Each number is 50 + 15 x the weight over its row's rms, rounded and kept within 0 to 99. Layers, rows and columns count from 0. The size before them is the row's rms in percent of the matrix's.

# layer 5 MLP up, 1024x256, rms 0.151, rows 850-877, columns 128-255
110:50 56 35 50 60 29 45 44 52 47 66 34 23 47 44 46 64 68 26 47 22 68 72 51 58 51 27 32 53 82 65 54 65 42 69 34 60 36 44 33 49 87 81 25 50 54 49 48 54 50 49 64 43 36 59 82 69 78 32 28 72 54 33 41 28 41 41 46 70 22 37 30 51 70 38 41 54 57 52 25 67 63 30 65 33 35 63 56 54 45 68 51 51 55 27 70 73 33 61 40 69 60 54 40 54 24 55 47 55 60 55 61 73 47 47 55 40 41 44 40 21 69 37 68 62 62 55 49
097:51 40 37 66 43 47 58 52 29 58 49 64 22 43 49 60 46 72 31 58 58 68 55 49 47 19 71 47 45 74 44 57 74 25 41 55 04 46 57 46 33 62 65 55 49 54 38 58 48 44 24 41 13 51 51 49 29 57 16 46 76 60 60 47 68 63 28 75 67 22 69 64 55 38 66 36 48 37 57 29 51 46 19 50 36 76 49 41 42 47 50 60 45 56 45 49 44 28 40 35 59 41 39 50 64 49 39 52 20 27 26 55 71 33 52 59 47 55 67 54 50 49 44 53 51 33 52 69
105:54 31 56 77 28 59 69 68 38 61 41 20 50 37 48 45 53 68 53 38 23 58 49 44 39 45 41 36 42 73 49 36 61 74 31 55 62 28 45 35 47 40 53 69 77 65 19 64 58 26 45 44 35 21 45 71 73 47 43 34 34 75 33 32 56 72 61 39 39 38 58 48 75 67 24 38 57 54 41 40 55 64 66 54 49 57 22 52 25 27 76 39 25 54 56 47 45 76 50 89 62 39 11 51 52 47 49 68 45 79 27 70 46 50 76 48 62 60 36 44 54 63 12 46 47 60 48 48
108:64 55 38 41 63 63 65 64 38 68 63 60 25 47 36 44 87 74 54 40 63 54 59 39 55 44 54 54 90 74 53 64 58 32 69 34 55 45 64 36 45 56 10 24 67 25 89 20 55 48 67 41 59 54 27 72 50 47 68 44 52 57 61 37 56 75 36 26 55 59 77 68 67 35 28 57 64 67 69 44 33 69 42 49 53 37 63 40 31 58 79 66 50 40 32 41 83 33 60 33 49 26 62 43 59 40 31 61 71 46 70 65 44 74 35 35 56 23 62 37 68 52 33 57 42 37 54 42
100:46 63 32 51 46 43 37 57 40 22 36 58 56 59 75 39 08 31 50 42 16 77 73 40 34 41 39 36 71 40 61 49 50 57 53 36 78 54 61 66 50 55 81 55 52 33 59 34 40 57 51 46 34 40 65 44 65 34 67 46 41 43 50 67 41 71 52 22 32 54 58 40 38 35 74 29 30 64 50 26 37 52 61 82 66 60 41 50 56 49 27 52 70 47 45 50 81 68 23 54 43 53 44 38 90 59 57 58 60 44 45 30 52 47 53 64 41 44 58 81 55 66 24 37 59 52 58 40
095:68 75 60 46 57 29 42 49 50 58 17 50 61 56 69 41 39 54 66 45 47 54 33 62 59 53 26 50 38 56 76 39 37 60 30 34 48 39 44 55 51 55 63 28 28 66 54 49 51 61 37 48 38 32 56 29 43 47 31 42 53 75 47 71 66 60 58 34 72 63 57 78 29 16 45 33 56 45 37 50 40 72 43 43 64 54 46 48 54 34 37 60 54 36 44 31 31 38 34 60 50 41 40 81 28 35 42 56 87 19 60 44 33 33 61 54 49 61 67 54 52 33 38 43 36 69 47 50
099:42 62 69 56 47 16 18 68 63 45 42 12 47 48 21 79 35 83 48 46 53 66 38 66 48 92 24 37 44 53 28 24 45 54 49 60 47 29 37 51 53 27 47 45 52 38 52 48 45 29 83 51 36 48 62 53 46 59 58 33 32 62 27 65 46 75 66 56 50 45 36 35 26 53 71 31 57 49 51 29 53 30 54 38 85 53 81 32 49 74 45 42 44 38 37 65 71 49 48 37 49 41 55 71 20 61 51 62 52 42 55 59 65 72 41 49 42 30 60 66 34 57 47 33 52 48 62 71
097:46 43 38 57 79 31 54 59 65 42 45 31 66 60 51 37 56 65 54 64 25 49 37 49 49 67 50 52 39 30 74 42 35 35 16 30 59 56 69 50 76 48 48 45 31 45 99 53 77 40 36 36 50 60 69 27 50 41 66 45 34 82 48 61 55 19 11 66 65 57 54 44 27 55 35 25 91 56 39 38 46 67 35 31 30 82 46 55 10 29 53 73 53 51 59 61 40 66 46 58 39 37 52 48 23 15 47 49 69 28 50 50 58 35 47 75 51 59 57 56 64 26 53 23 43 50 39 43
106:38 36 69 36 45 54 38 85 59 53 65 68 49 56 59 43 47 61 59 48 28 63 55 72 35 71 47 60 47 59 51 73 31 59 54 60 67 75 37 23 27 43 70 65 43 47 73 30 56 51 66 56 70 28 39 54 55 44 44 46 48 37 49 57 72 65 45 30 42 31 55 55 49 44 53 51 34 53 71 40 56 53 52 15 52 69 80 56 38 63 47 62 31 46 68 54 21 30 83 60 76 46 52 71 42 62 57 39 45 54 66 50 68 51 59 62 50 44 30 52 38 46 58 21 63 36 44 69
098:44 44 48 48 54 40 55 59 53 57 93 66 53 56 63 49 38 73 75 33 47 47 63 80 75 35 42 52 47 44 56 23 25 65 50 50 65 62 12 22 24 58 53 70 60 54 36 58 44 69 67 21 36 77 63 67 74 53 56 42 19 17 35 48 32 39 48 29 65 14 70 40 55 58 55 58 31 69 48 66 79 69 64 44 31 52 58 37 83 62 52 55 43 65 20 42 62 57 36 52 79 71 26 45 48 52 35 35 36 23 35 57 27 51 63 40 48 33 35 55 25 69 73 62 72 45 37 34
105:49 40 38 62 40 39 54 76 52 53 45 64 74 46 45 56 22 31 37 40 27 47 68 34 52 52 51 74 46 46 69 47 40 33 29 36 54 51 38 49 62 49 64 69 52 19 30 48 28 46 45 76 40 56 39 38 68 65 43 48 35 30 15 45 67 30 55 57 48 53 53 37 46 66 53 46 19 61 56 48 59 50 57 47 54 68 76 08 49 38 68 56 64 25 62 40 50 69 85 48 49 35 66 34 80 26 78 73 43 71 38 62 28 44 46 26 42 37 55 65 73 63 48 44 25 45 60 48
091:30 62 45 82 54 28 64 43 54 63 59 38 55 50 40 54 30 50 42 69 44 49 67 57 25 49 44 56 65 54 37 58 48 55 38 35 30 37 62 62 49 55 29 47 18 60 45 58 19 69 24 67 36 77 79 39 43 40 65 65 67 33 53 54 65 51 41 62 58 49 43 31 59 58 69 41 38 54 40 44 63 52 55 54 43 50 47 72 33 47 55 59 59 57 49 43 77 48 30 54 54 57 63 48 58 18 38 23 76 45 47 55 72 62 73 42 48 49 46 78 71 45 48 61 54 33 54 41
097:32 56 51 66 47 60 45 55 52 29 35 48 42 62 30 54 56 48 35 45 56 26 60 63 69 39 56 67 56 64 55 56 63 44 27 38 49 63 45 51 42 51 40 43 36 64 63 42 45 37 62 69 99 47 30 63 35 42 61 67 50 50 42 50 61 43 38 45 41 40 76 50 47 52 47 54 37 23 30 55 70 74 79 50 62 59 47 56 35 67 40 54 60 38 23 73 50 32 54 38 55 45 45 47 70 54 74 19 49 73 60 71 92 41 47 31 69 24 44 45 64 44 33 68 56 23 60 85
093:54 68 33 40 48 56 53 69 29 61 86 35 59 67 59 63 28 76 56 44 34 47 49 39 15 67 42 49 60 47 46 55 57 60 44 25 36 63 53 72 43 42 77 42 41 79 76 72 23 83 60 56 48 32 31 60 17 53 40 31 52 22 55 30 50 40 44 50 51 52 50 81 57 59 33 38 61 56 58 68 65 45 57 39 23 41 41 45 67 20 71 78 44 68 19 28 81 49 44 49 57 48 51 25 36 19 37 30 35 38 51 63 38 28 45 65 37 36 61 29 58 49 64 52 46 61 35 47
095:40 44 89 72 32 48 49 60 37 53 54 53 33 68 55 75 68 56 80 50 70 43 42 49 40 31 42 34 19 48 50 55 48 50 66 52 40 44 70 50 43 19 53 59 42 26 53 61 43 78 38 53 42 34 73 61 66 55 61 32 19 38 45 43 47 41 48 54 35 36 52 64 63 58 37 51 55 68 68 33 76 56 34 44 46 20 55 29 40 73 60 30 24 69 75 32 38 64 64 48 45 42 22 60 24 69 49 85 48 50 50 48 59 45 75 69 67 61 77 68 52 65 58 64 50 63 77 25
096:48 55 41 37 63 41 62 35 49 66 15 80 48 42 30 57 47 68 54 26 56 40 76 60 46 46 47 47 28 38 73 30 59 39 82 40 67 57 51 45 70 11 44 48 26 69 73 44 66 59 46 55 51 92 56 72 48 48 52 29 59 32 70 57 44 67 57 49 68 72 30 38 46 48 43 31 62 50 49 50 64 55 43 38 40 57 49 64 52 47 67 45 52 61 27 65 46 50 56 29 55 59 10 38 61 35 58 51 59 55 55 37 79 29 67 69 31 73 71 60 43 30 35 33 39 48 37 20
098:46 80 47 40 85 53 37 73 39 57 31 57 11 86 33 30 41 61 75 34 56 51 72 55 64 63 49 55 67 38 63 55 47 80 56 75 33 55 44 48 13 39 44 43 70 54 52 58 51 55 61 71 71 27 57 82 69 45 41 37 50 20 50 72 49 40 35 47 57 53 69 61 58 48 48 53 48 48 55 40 53 46 54 69 47 26 52 64 76 25 17 25 52 52 50 32 57 43 60 50 56 56 61 67 62 68 38 69 52 53 79 72 70 42 67 77 61 91 41 48 50 45 63 42 23 45 68 57
116:43 73 41 60 62 86 23 64 75 46 48 54 41 58 52 45 58 52 48 46 69 39 72 41 45 32 47 54 35 24 54 61 58 48 34 54 57 58 79 37 72 41 87 22 38 67 58 46 67 53 53 45 54 63 35 55 58 54 55 45 27 39 63 43 61 31 58 45 43 39 64 50 41 56 61 35 48 36 18 33 40 34 72 48 66 21 37 62 62 47 52 39 67 69 69 47 31 47 56 74 68 74 40 59 56 60 46 21 64 39 55 86 72 30 30 36 23 45 40 58 65 39 66 57 35 11 33 51
106:53 58 41 26 59 47 59 50 72 34 69 55 36 63 33 01 62 99 23 54 45 43 54 25 49 65 69 64 16 49 46 45 48 26 39 52 40 60 46 37 66 69 60 57 53 48 70 55 36 38 62 46 26 62 54 70 65 41 38 57 46 28 58 62 53 24 44 52 31 59 47 33 52 42 50 45 45 63 43 44 61 26 73 68 68 33 86 52 33 50 54 42 57 56 18 44 49 49 26 81 48 62 58 42 70 64 37 34 25 53 42 49 72 61 55 56 49 26 52 38 41 54 44 54 38 61 80 33
091:71 30 51 78 58 49 21 56 78 67 42 58 53 34 68 60 63 33 73 37 67 47 66 79 93 23 63 53 33 55 47 38 36 69 61 37 43 49 41 47 56 82 41 62 32 39 41 32 47 39 56 37 59 36 63 41 42 42 59 31 56 59 39 57 25 60 66 28 29 37 44 50 55 34 36 28 43 56 71 71 37 42 72 32 57 58 75 49 51 65 69 52 68 74 49 59 45 39 42 48 66 61 55 23 53 41 36 65 36 38 69 81 40 69 56 44 31 50 45 73 27 63 83 55 46 54 69 62
108:58 65 38 32 59 68 71 51 44 38 53 42 53 67 34 73 48 48 47 27 26 58 69 13 28 52 53 39 59 51 89 40 67 43 12 23 29 37 77 49 48 47 56 39 49 40 39 39 66 43 83 49 47 37 47 41 36 66 76 64 51 65 66 80 29 49 55 42 55 59 37 37 55 43 50 68 52 76 65 48 61 24 57 48 40 32 69 39 36 26 69 44 38 45 25 56 39 51 41 47 54 47 73 57 43 46 63 30 67 39 52 83 46 59 35 44 50 44 53 46 44 39 67 54 27 59 66 46
106:68 51 38 40 61 40 15 74 73 34 59 55 29 49 43 45 65 79 64 51 59 50 77 77 56 60 59 65 11 57 38 82 79 52 63 52 38 49 66 55 54 39 50 41 82 36 49 61 61 37 33 79 56 58 50 45 30 51 43 69 43 54 55 38 37 16 38 78 19 37 53 66 25 59 36 50 46 52 43 57 71 66 62 52 39 58 67 71 30 31 34 40 13 63 48 65 47 48 58 29 73 41 42 75 50 57 42 40 48 59 61 36 63 38 46 46 58 18 63 40 54 90 38 43 73 29 44 83
105:56 65 43 39 67 65 53 35 56 38 33 31 41 48 45 37 40 54 59 84 30 41 45 35 74 41 54 14 26 71 66 42 64 31 27 54 44 30 47 27 60 30 55 58 35 14 30 58 73 54 54 46 48 73 33 49 48 40 38 35 48 26 37 57 79 46 60 60 46 51 42 54 43 62 49 22 52 56 58 83 66 60 65 77 48 37 55 53 58 61 78 55 46 75 48 63 49 52 51 53 33 43 71 25 36 66 10 47 49 52 48 56 57 41 50 38 53 58 47 43 50 59 18 56 61 64 51 52
105:47 43 63 45 73 61 43 71 63 29 71 66 32 34 54 17 36 47 69 36 23 44 37 40 38 55 45 51 38 48 60 53 38 80 48 54 35 71 47 19 67 40 85 62 29 62 68 21 50 46 08 52 38 54 45 63 43 40 36 64 62 53 31 34 36 46 45 22 40 58 56 39 55 92 40 45 72 63 62 48 44 46 50 55 56 68 49 69 45 21 35 57 40 38 50 57 43 51 43 43 54 52 38 46 33 70 49 49 21 33 60 54 59 41 76 39 68 63 66 56 48 46 74 68 51 52 33 38
098:30 35 34 43 61 13 39 45 50 31 36 44 51 54 38 47 43 47 39 36 65 43 45 57 62 43 46 54 55 24 39 20 39 53 70 31 35 62 63 37 37 53 36 67 16 58 43 52 54 39 39 70 62 79 56 50 67 66 58 44 46 40 52 46 28 39 72 37 46 24 71 32 46 74 75 52 67 63 30 59 24 47 69 46 74 29 46 32 47 41 41 61 41 56 62 54 67 75 47 59 71 29 47 12 63 34 26 70 65 60 60 52 58 53 36 34 83 53 67 62 28 67 39 46 59 59 32 46
101:39 47 32 45 46 59 44 72 60 50 37 89 66 35 42 49 54 54 53 45 30 53 59 45 65 42 59 28 49 52 48 59 45 18 15 50 64 68 35 56 50 50 50 14 66 50 60 55 42 42 25 43 32 24 66 60 39 58 56 44 56 61 67 81 45 23 52 46 42 50 61 46 49 84 68 33 48 31 59 58 43 46 66 23 69 35 30 57 57 57 53 64 27 67 56 30 15 51 47 56 29 16 66 29 24 44 36 38 41 62 44 57 74 54 57 60 55 04 72 71 47 59 41 36 62 44 46 62
097:57 71 29 54 69 42 57 36 45 34 19 60 46 45 34 49 46 78 95 41 87 50 59 42 43 59 40 46 35 46 34 31 71 69 37 48 62 51 41 34 61 30 60 40 38 58 43 49 53 56 58 10 45 53 55 50 45 32 69 51 33 56 68 88 53 25 14 66 67 77 32 59 42 57 37 67 63 31 53 62 40 31 62 55 41 48 48 68 53 44 37 51 50 49 89 27 40 70 40 61 35 55 47 24 40 23 44 66 36 21 70 55 58 47 51 25 24 49 58 38 39 55 46 55 46 35 29 43
110:64 50 44 35 56 74 87 35 49 41 67 91 31 43 47 63 55 62 58 33 54 42 31 39 52 51 50 45 50 70 50 59 35 52 37 68 49 51 39 51 81 77 57 39 32 27 73 50 66 72 46 55 63 27 57 54 52 63 50 39 57 39 43 67 52 47 59 39 51 16 40 70 41 34 54 31 18 44 30 64 19 27 65 76 71 51 22 64 66 69 41 48 15 81 58 58 41 54 40 63 34 83 44 50 60 39 68 66 37 54 40 48 62 65 56 28 36 84 70 59 52 46 39 40 72 65 49 36
# layer 5 MLP down (transposed), 1024x256, rms 0.146, rows 850-876, columns 128-255
104:39 57 79 54 31 76 67 49 76 42 54 37 78 61 66 31 65 64 61 42 43 70 49 53 16 60 28 51 49 18 43 45 33 32 43 43 37 37 60 52 47 88 57 36 41 56 55 37 31 33 67 53 64 47 41 62 64 50 32 65 24 38 58 50 60 69 45 43 71 69 47 72 63 45 47 55 24 48 69 62 50 47 67 36 46 34 47 42 56 65 50 37 73 51 51 71 50 55 47 22 34 69 56 55 71 65 61 74 79 24 52 43 61 63 59 48 74 53 51 62 42 63 32 64 73 66 61 73
095:28 43 76 35 42 39 45 74 29 66 47 44 40 68 58 53 33 33 47 39 31 61 45 57 41 66 60 38 53 74 37 40 71 57 45 42 85 88 31 48 37 49 33 59 46 33 61 47 36 37 59 46 69 39 48 93 42 32 58 39 61 47 38 60 35 40 55 37 55 35 46 54 43 56 43 45 47 59 30 42 93 51 50 67 60 22 32 56 53 56 71 66 56 70 16 31 51 71 28 66 73 44 59 54 30 48 41 47 67 48 70 68 56 29 79 55 64 71 40 62 60 43 69 36 52 49 81 40
099:49 63 38 81 37 41 66 53 14 63 52 57 59 55 36 70 46 33 44 22 36 64 63 48 54 33 07 57 55 57 55 51 41 44 34 65 44 78 50 24 40 47 41 41 27 67 49 33 10 53 63 53 38 73 19 34 66 37 50 57 65 52 38 35 62 30 46 62 79 60 32 19 55 45 37 56 33 91 51 52 55 10 33 36 63 37 60 60 37 38 55 70 60 53 61 44 44 61 44 52 26 61 59 43 32 57 41 49 50 40 89 50 75 75 54 47 70 48 46 57 54 61 42 49 44 31 49 49
107:45 70 55 78 47 23 22 39 49 60 53 63 32 60 67 56 71 56 66 42 38 60 42 74 32 68 66 38 54 48 76 38 16 41 57 47 44 69 45 46 76 57 75 65 60 68 54 32 57 47 34 52 74 51 43 46 35 77 73 53 20 39 24 48 32 40 30 40 37 50 32 52 59 54 54 51 55 41 26 50 52 36 52 46 46 55 37 36 38 39 43 44 52 61 38 36 39 42 23 59 73 62 44 58 67 49 77 62 49 56 37 50 66 69 62 45 36 42 66 64 38 71 61 47 79 55 51 28
103:65 43 52 89 65 45 33 66 54 62 54 51 52 24 77 52 29 41 35 46 40 31 46 46 43 45 40 40 61 30 46 31 41 31 43 28 53 40 78 28 55 24 66 24 63 51 52 56 59 45 34 43 47 53 42 57 42 61 56 56 40 21 34 38 65 54 54 26 40 43 52 45 38 42 38 50 27 10 52 47 71 76 44 41 53 69 51 55 68 70 45 64 40 40 85 40 33 41 59 23 45 46 62 53 40 56 29 84 85 46 41 15 55 82 56 66 46 44 46 72 35 31 70 21 72 36 69 37
096:54 32 45 39 40 76 59 44 74 45 61 49 32 45 15 54 62 54 57 31 31 56 49 62 18 25 49 47 27 34 55 37 50 46 24 62 40 58 64 38 52 44 63 72 40 52 33 33 48 58 69 55 42 12 66 47 67 77 55 59 68 47 42 30 28 35 49 35 31 34 68 37 47 45 42 44 76 26 41 51 53 67 39 54 46 20 55 64 39 62 42 36 45 50 51 52 47 45 41 63 35 65 57 19 57 64 53 55 63 47 55 47 34 51 26 27 38 64 42 43 64 46 61 40 52 58 59 74
097:49 40 61 42 36 54 61 22 51 57 50 66 56 43 33 43 60 48 57 55 52 74 46 24 27 86 51 83 33 39 55 56 33 44 76 59 35 26 54 73 58 49 40 40 55 57 52 57 49 34 42 53 58 56 51 48 47 37 12 45 43 82 22 37 20 60 52 38 35 49 42 41 44 32 35 08 38 33 53 83 32 32 66 51 60 47 39 32 52 85 69 38 79 49 49 29 26 69 54 37 59 79 58 35 40 70 68 49 48 63 51 28 49 33 41 59 75 51 42 29 68 45 31 55 46 56 32 81
094:78 54 18 58 66 38 49 55 47 39 29 57 61 56 38 50 39 46 54 72 50 44 60 77 45 51 80 52 69 45 59 75 66 45 55 54 38 48 33 38 52 54 53 50 50 40 58 42 55 78 31 50 54 45 43 58 70 49 27 59 40 38 65 57 41 49 75 33 64 39 50 15 73 66 39 60 36 48 59 73 73 62 73 78 32 65 59 52 60 11 60 46 32 50 54 37 56 64 51 59 52 45 48 51 12 48 46 50 27 37 95 67 39 54 21 31 61 37 56 72 47 79 45 40 45 32 74 76
101:73 41 56 40 16 27 67 36 53 63 38 28 46 51 67 60 20 71 49 36 47 74 62 61 61 41 45 52 31 55 56 48 84 51 45 43 43 56 65 72 48 55 33 59 43 42 30 23 39 44 63 62 43 62 44 65 54 36 69 45 53 52 47 59 63 06 41 60 27 52 51 47 83 66 88 49 67 44 35 66 83 48 50 47 78 59 66 75 31 25 52 59 52 55 44 71 63 61 40 38 50 35 61 49 53 72 10 48 27 44 49 49 63 74 56 62 34 38 40 49 61 43 66 37 29 45 35 46
103:57 55 60 51 52 47 96 69 56 33 62 61 59 50 57 51 54 47 56 50 37 50 60 55 38 41 54 36 40 54 24 66 69 56 80 53 35 54 43 21 44 32 45 23 25 33 54 43 50 60 57 39 25 58 51 58 48 55 41 40 57 53 60 62 58 65 54 26 65 89 50 45 56 22 64 36 68 67 45 46 59 66 35 76 46 26 59 72 42 39 57 30 55 51 44 56 57 54 53 68 81 44 43 54 66 48 37 64 56 24 56 47 50 50 76 46 46 58 37 58 25 37 48 58 27 42 32 57
103:58 46 64 24 27 52 62 50 61 44 40 20 31 41 63 67 21 52 56 70 45 52 46 45 49 45 12 55 33 50 31 39 51 22 64 36 13 53 58 43 52 14 21 45 49 40 53 47 29 48 47 88 63 18 60 51 60 57 44 45 46 33 49 73 48 50 43 57 51 45 41 42 38 69 59 39 54 29 53 51 67 53 54 59 54 49 44 61 64 46 29 44 55 54 52 64 42 53 29 15 77 81 50 53 42 37 42 57 73 40 39 64 50 41 50 42 51 21 75 45 49 53 32 41 22 60 33 47
091:47 68 64 50 50 51 43 75 30 69 41 53 44 49 47 57 63 32 32 57 55 44 56 59 44 69 60 78 64 53 70 44 40 32 21 39 42 64 55 44 62 43 63 77 55 73 30 49 85 53 44 48 68 52 42 56 78 67 42 61 67 62 34 46 56 43 37 30 38 42 25 24 45 13 49 46 38 36 49 56 47 53 36 73 68 49 59 36 51 63 47 28 12 40 49 48 37 54 39 17 45 22 52 82 43 61 66 75 64 42 54 36 30 38 47 35 35 61 35 37 37 48 23 34 55 90 82 38
090:64 71 39 53 51 79 53 36 60 37 38 50 49 69 40 49 53 61 32 43 73 59 17 60 52 53 41 69 58 46 41 41 87 51 59 64 63 25 44 76 49 37 33 46 51 50 39 46 46 52 34 49 46 20 72 49 60 50 47 48 45 40 64 40 41 29 47 71 32 42 41 21 41 48 73 46 35 41 94 54 40 57 47 34 48 65 47 21 22 64 52 44 33 49 44 62 64 42 64 19 57 42 29 69 35 50 70 29 62 49 57 59 47 59 46 31 53 46 37 39 37 33 34 47 48 69 53 49
098:42 32 51 44 60 41 38 31 50 56 45 53 29 50 27 36 66 43 55 45 41 74 40 36 87 63 42 35 60 49 43 73 58 22 30 50 53 61 46 31 42 36 64 58 17 82 56 55 46 78 42 55 30 33 65 64 57 61 51 37 88 56 47 49 25 72 55 45 52 65 62 60 33 55 74 47 37 45 52 53 25 42 58 59 81 59 65 25 84 72 53 49 44 67 31 53 59 36 40 26 48 55 55 35 64 69 53 39 54 28 24 58 33 48 56 33 44 88 62 58 64 07 62 57 70 39 78 48
098:27 72 43 54 54 82 53 31 25 54 32 37 34 50 49 49 64 36 40 56 36 48 27 60 42 50 42 19 47 68 55 57 71 58 70 53 22 56 42 57 68 54 37 42 62 60 48 47 27 59 69 62 75 51 31 22 40 50 55 65 33 45 53 39 57 28 51 36 51 46 54 51 46 64 16 46 46 53 53 50 34 52 66 68 28 49 52 64 79 53 70 40 67 51 55 59 35 56 60 43 31 44 39 59 58 60 42 85 79 36 55 37 45 63 42 55 45 50 49 59 36 64 40 68 41 37 58 66
099:41 34 30 40 59 59 37 46 48 44 52 69 51 36 36 70 69 38 72 39 46 52 54 57 65 73 49 49 21 38 67 64 67 28 30 64 68 51 39 48 64 50 46 78 29 48 60 61 37 47 80 50 49 42 78 34 76 53 41 69 48 68 66 63 61 49 85 37 25 29 55 55 45 76 29 45 69 44 67 35 55 38 54 67 70 59 55 71 65 70 27 62 35 54 40 48 69 36 38 80 50 41 70 76 64 58 40 68 81 53 51 22 57 58 48 40 51 72 36 37 82 46 33 66 20 38 48 35
100:50 75 37 47 34 54 87 56 43 52 61 56 48 61 52 43 72 68 23 55 72 28 41 58 56 31 43 45 61 63 66 67 63 74 45 46 56 48 70 49 52 51 51 53 53 72 61 72 41 53 49 48 26 56 58 51 63 73 36 56 54 73 53 26 51 33 49 54 64 34 69 14 51 81 46 49 42 59 46 71 57 54 43 29 41 50 33 56 63 46 27 36 33 74 39 26 50 81 25 90 44 45 59 21 59 48 62 42 67 23 52 70 64 73 44 49 25 22 62 36 64 41 49 48 47 64 43 63
111:41 48 33 45 51 54 17 37 43 58 49 76 48 67 59 51 47 44 54 68 58 51 21 42 44 47 76 51 41 43 60 61 52 35 80 46 35 59 36 57 45 75 58 67 48 37 36 51 36 54 45 28 38 50 58 33 65 40 62 50 46 45 44 65 11 77 58 29 46 71 34 53 34 31 46 30 55 31 58 44 49 63 36 39 57 41 32 67 59 38 67 41 57 67 31 79 37 50 52 73 81 68 43 50 42 21 82 44 58 37 24 82 54 39 41 28 75 61 66 63 53 49 57 81 75 47 38 46
104:66 39 29 59 42 79 17 46 48 43 67 39 64 67 42 79 44 56 94 61 41 33 45 52 27 49 42 43 30 47 50 46 61 39 54 65 43 68 22 51 60 32 60 51 53 26 24 85 21 39 61 72 42 31 32 45 60 51 53 52 43 50 55 54 46 42 48 46 50 56 49 67 39 50 43 45 65 58 53 62 28 86 47 43 33 47 35 48 36 47 75 45 60 48 75 48 24 44 47 67 57 66 57 66 34 56 42 61 47 50 47 44 47 31 42 33 50 54 57 54 55 63 32 49 42 47 72 58
095:58 78 44 72 51 78 44 44 51 43 75 26 43 49 51 45 46 67 38 60 67 58 58 57 40 38 35 41 72 74 68 37 56 27 40 47 75 64 51 36 44 45 48 49 54 19 39 71 73 31 74 77 44 61 49 55 40 14 48 59 42 60 62 67 50 71 44 32 85 36 59 86 42 54 64 62 51 82 62 73 40 47 55 40 23 36 32 60 53 64 33 57 47 60 55 58 25 63 65 51 55 57 59 33 53 43 26 29 34 47 45 47 44 40 40 76 56 63 52 37 22 32 47 50 47 26 79 42
102:48 48 36 63 19 59 59 35 27 12 24 68 44 44 43 58 67 95 30 27 46 60 41 60 30 40 41 45 45 32 24 28 44 52 37 49 27 60 66 31 65 35 55 34 47 54 79 39 60 35 66 44 40 46 34 37 75 57 48 50 43 56 86 45 50 62 52 51 50 35 23 33 74 65 43 59 39 65 31 29 51 29 70 59 60 47 46 30 60 45 23 19 99 57 49 43 41 52 34 56 82 46 49 52 29 47 45 58 67 78 41 58 65 25 36 59 50 60 51 44 38 39 47 62 47 51 50 15
095:60 76 40 78 38 69 44 45 58 40 56 48 59 57 50 45 67 70 28 37 58 69 78 70 17 69 55 43 78 63 69 45 13 24 48 44 83 29 44 34 26 49 48 39 29 49 44 47 37 29 28 41 70 57 55 37 70 74 43 58 63 35 50 73 45 46 40 53 59 55 65 61 28 71 51 65 41 59 52 46 50 51 80 41 78 69 32 39 50 34 44 45 50 45 32 48 69 57 27 42 63 38 33 58 31 66 64 53 44 71 57 67 34 22 66 35 87 68 47 41 05 67 65 54 73 58 46 52
103:42 51 79 60 37 55 43 53 44 43 35 36 66 59 25 98 46 50 54 17 62 74 44 55 98 47 61 51 27 47 43 51 57 43 61 70 53 75 38 41 46 61 78 58 63 76 63 56 36 45 22 39 84 73 54 46 55 67 49 41 64 52 59 28 49 36 42 54 62 31 39 41 49 41 64 61 59 43 62 53 70 58 28 68 54 70 53 60 39 58 42 57 60 45 63 63 65 39 51 41 40 63 47 73 37 59 41 44 41 59 49 45 53 78 67 51 53 55 38 52 70 62 53 33 73 25 37 55
110:31 34 62 70 48 52 39 62 43 26 49 52 57 67 43 32 47 45 55 63 21 71 43 44 67 79 76 78 59 58 62 43 60 68 36 36 62 51 30 51 20 25 55 43 34 47 41 21 47 60 32 52 68 61 45 58 32 60 38 33 34 33 52 37 45 60 70 39 62 66 49 26 48 28 40 57 47 40 61 69 57 44 54 54 56 57 44 29 33 68 21 42 45 43 43 57 92 44 37 65 74 69 75 51 44 92 56 56 35 74 51 32 26 50 68 73 55 45 44 56 63 53 57 51 44 77 46 72
103:91 41 44 56 48 50 26 33 64 58 40 64 61 51 51 51 79 51 40 37 55 50 58 47 54 40 24 45 70 31 46 38 38 30 42 29 58 57 73 43 55 58 58 70 62 67 39 25 43 50 50 58 49 59 71 61 45 52 43 71 39 88 23 38 39 55 64 25 45 73 65 10 54 97 36 61 54 47 22 68 58 56 77 48 32 38 38 39 59 49 40 78 39 45 73 52 40 20 63 42 50 74 42 54 64 57 54 28 36 62 57 40 28 18 63 43 42 58 76 46 49 53 65 56 61 51 61 41
101:33 30 28 46 39 57 55 45 42 58 56 29 34 46 65 45 45 59 29 51 61 41 44 28 60 42 39 44 74 62 36 55 42 37 86 55 64 31 51 18 68 40 53 53 34 64 52 56 42 54 41 34 60 18 71 55 46 31 26 52 65 61 42 69 29 53 44 39 57 38 22 45 39 40 34 35 59 82 52 64 43 68 44 53 58 83 50 56 52 71 47 52 55 24 62 60 44 47 33 60 38 52 21 57 18 38 78 52 51 53 64 52 25 55 54 35 48 67 39 26 59 65 57 38 64 25 58 79
099:75 22 50 79 70 52 44 49 51 36 65 40 30 74 54 61 75 45 26 37 15 63 66 66 58 25 38 47 58 42 41 24 63 61 31 49 61 54 46 39 27 55 37 45 60 52 39 08 43 47 34 23 30 26 44 29 39 54 39 43 69 46 29 77 30 48 36 58 40 76 06 56 65 50 37 18 25 62 35 32 47 41 46 66 38 43 70 43 78 37 42 30 42 36 45 20 49 65 56 51 63 41 49 55 26 31 38 48 74 52 42 60 60 60 49 44 50 61 54 56 43 40 28 55 52 34 44 60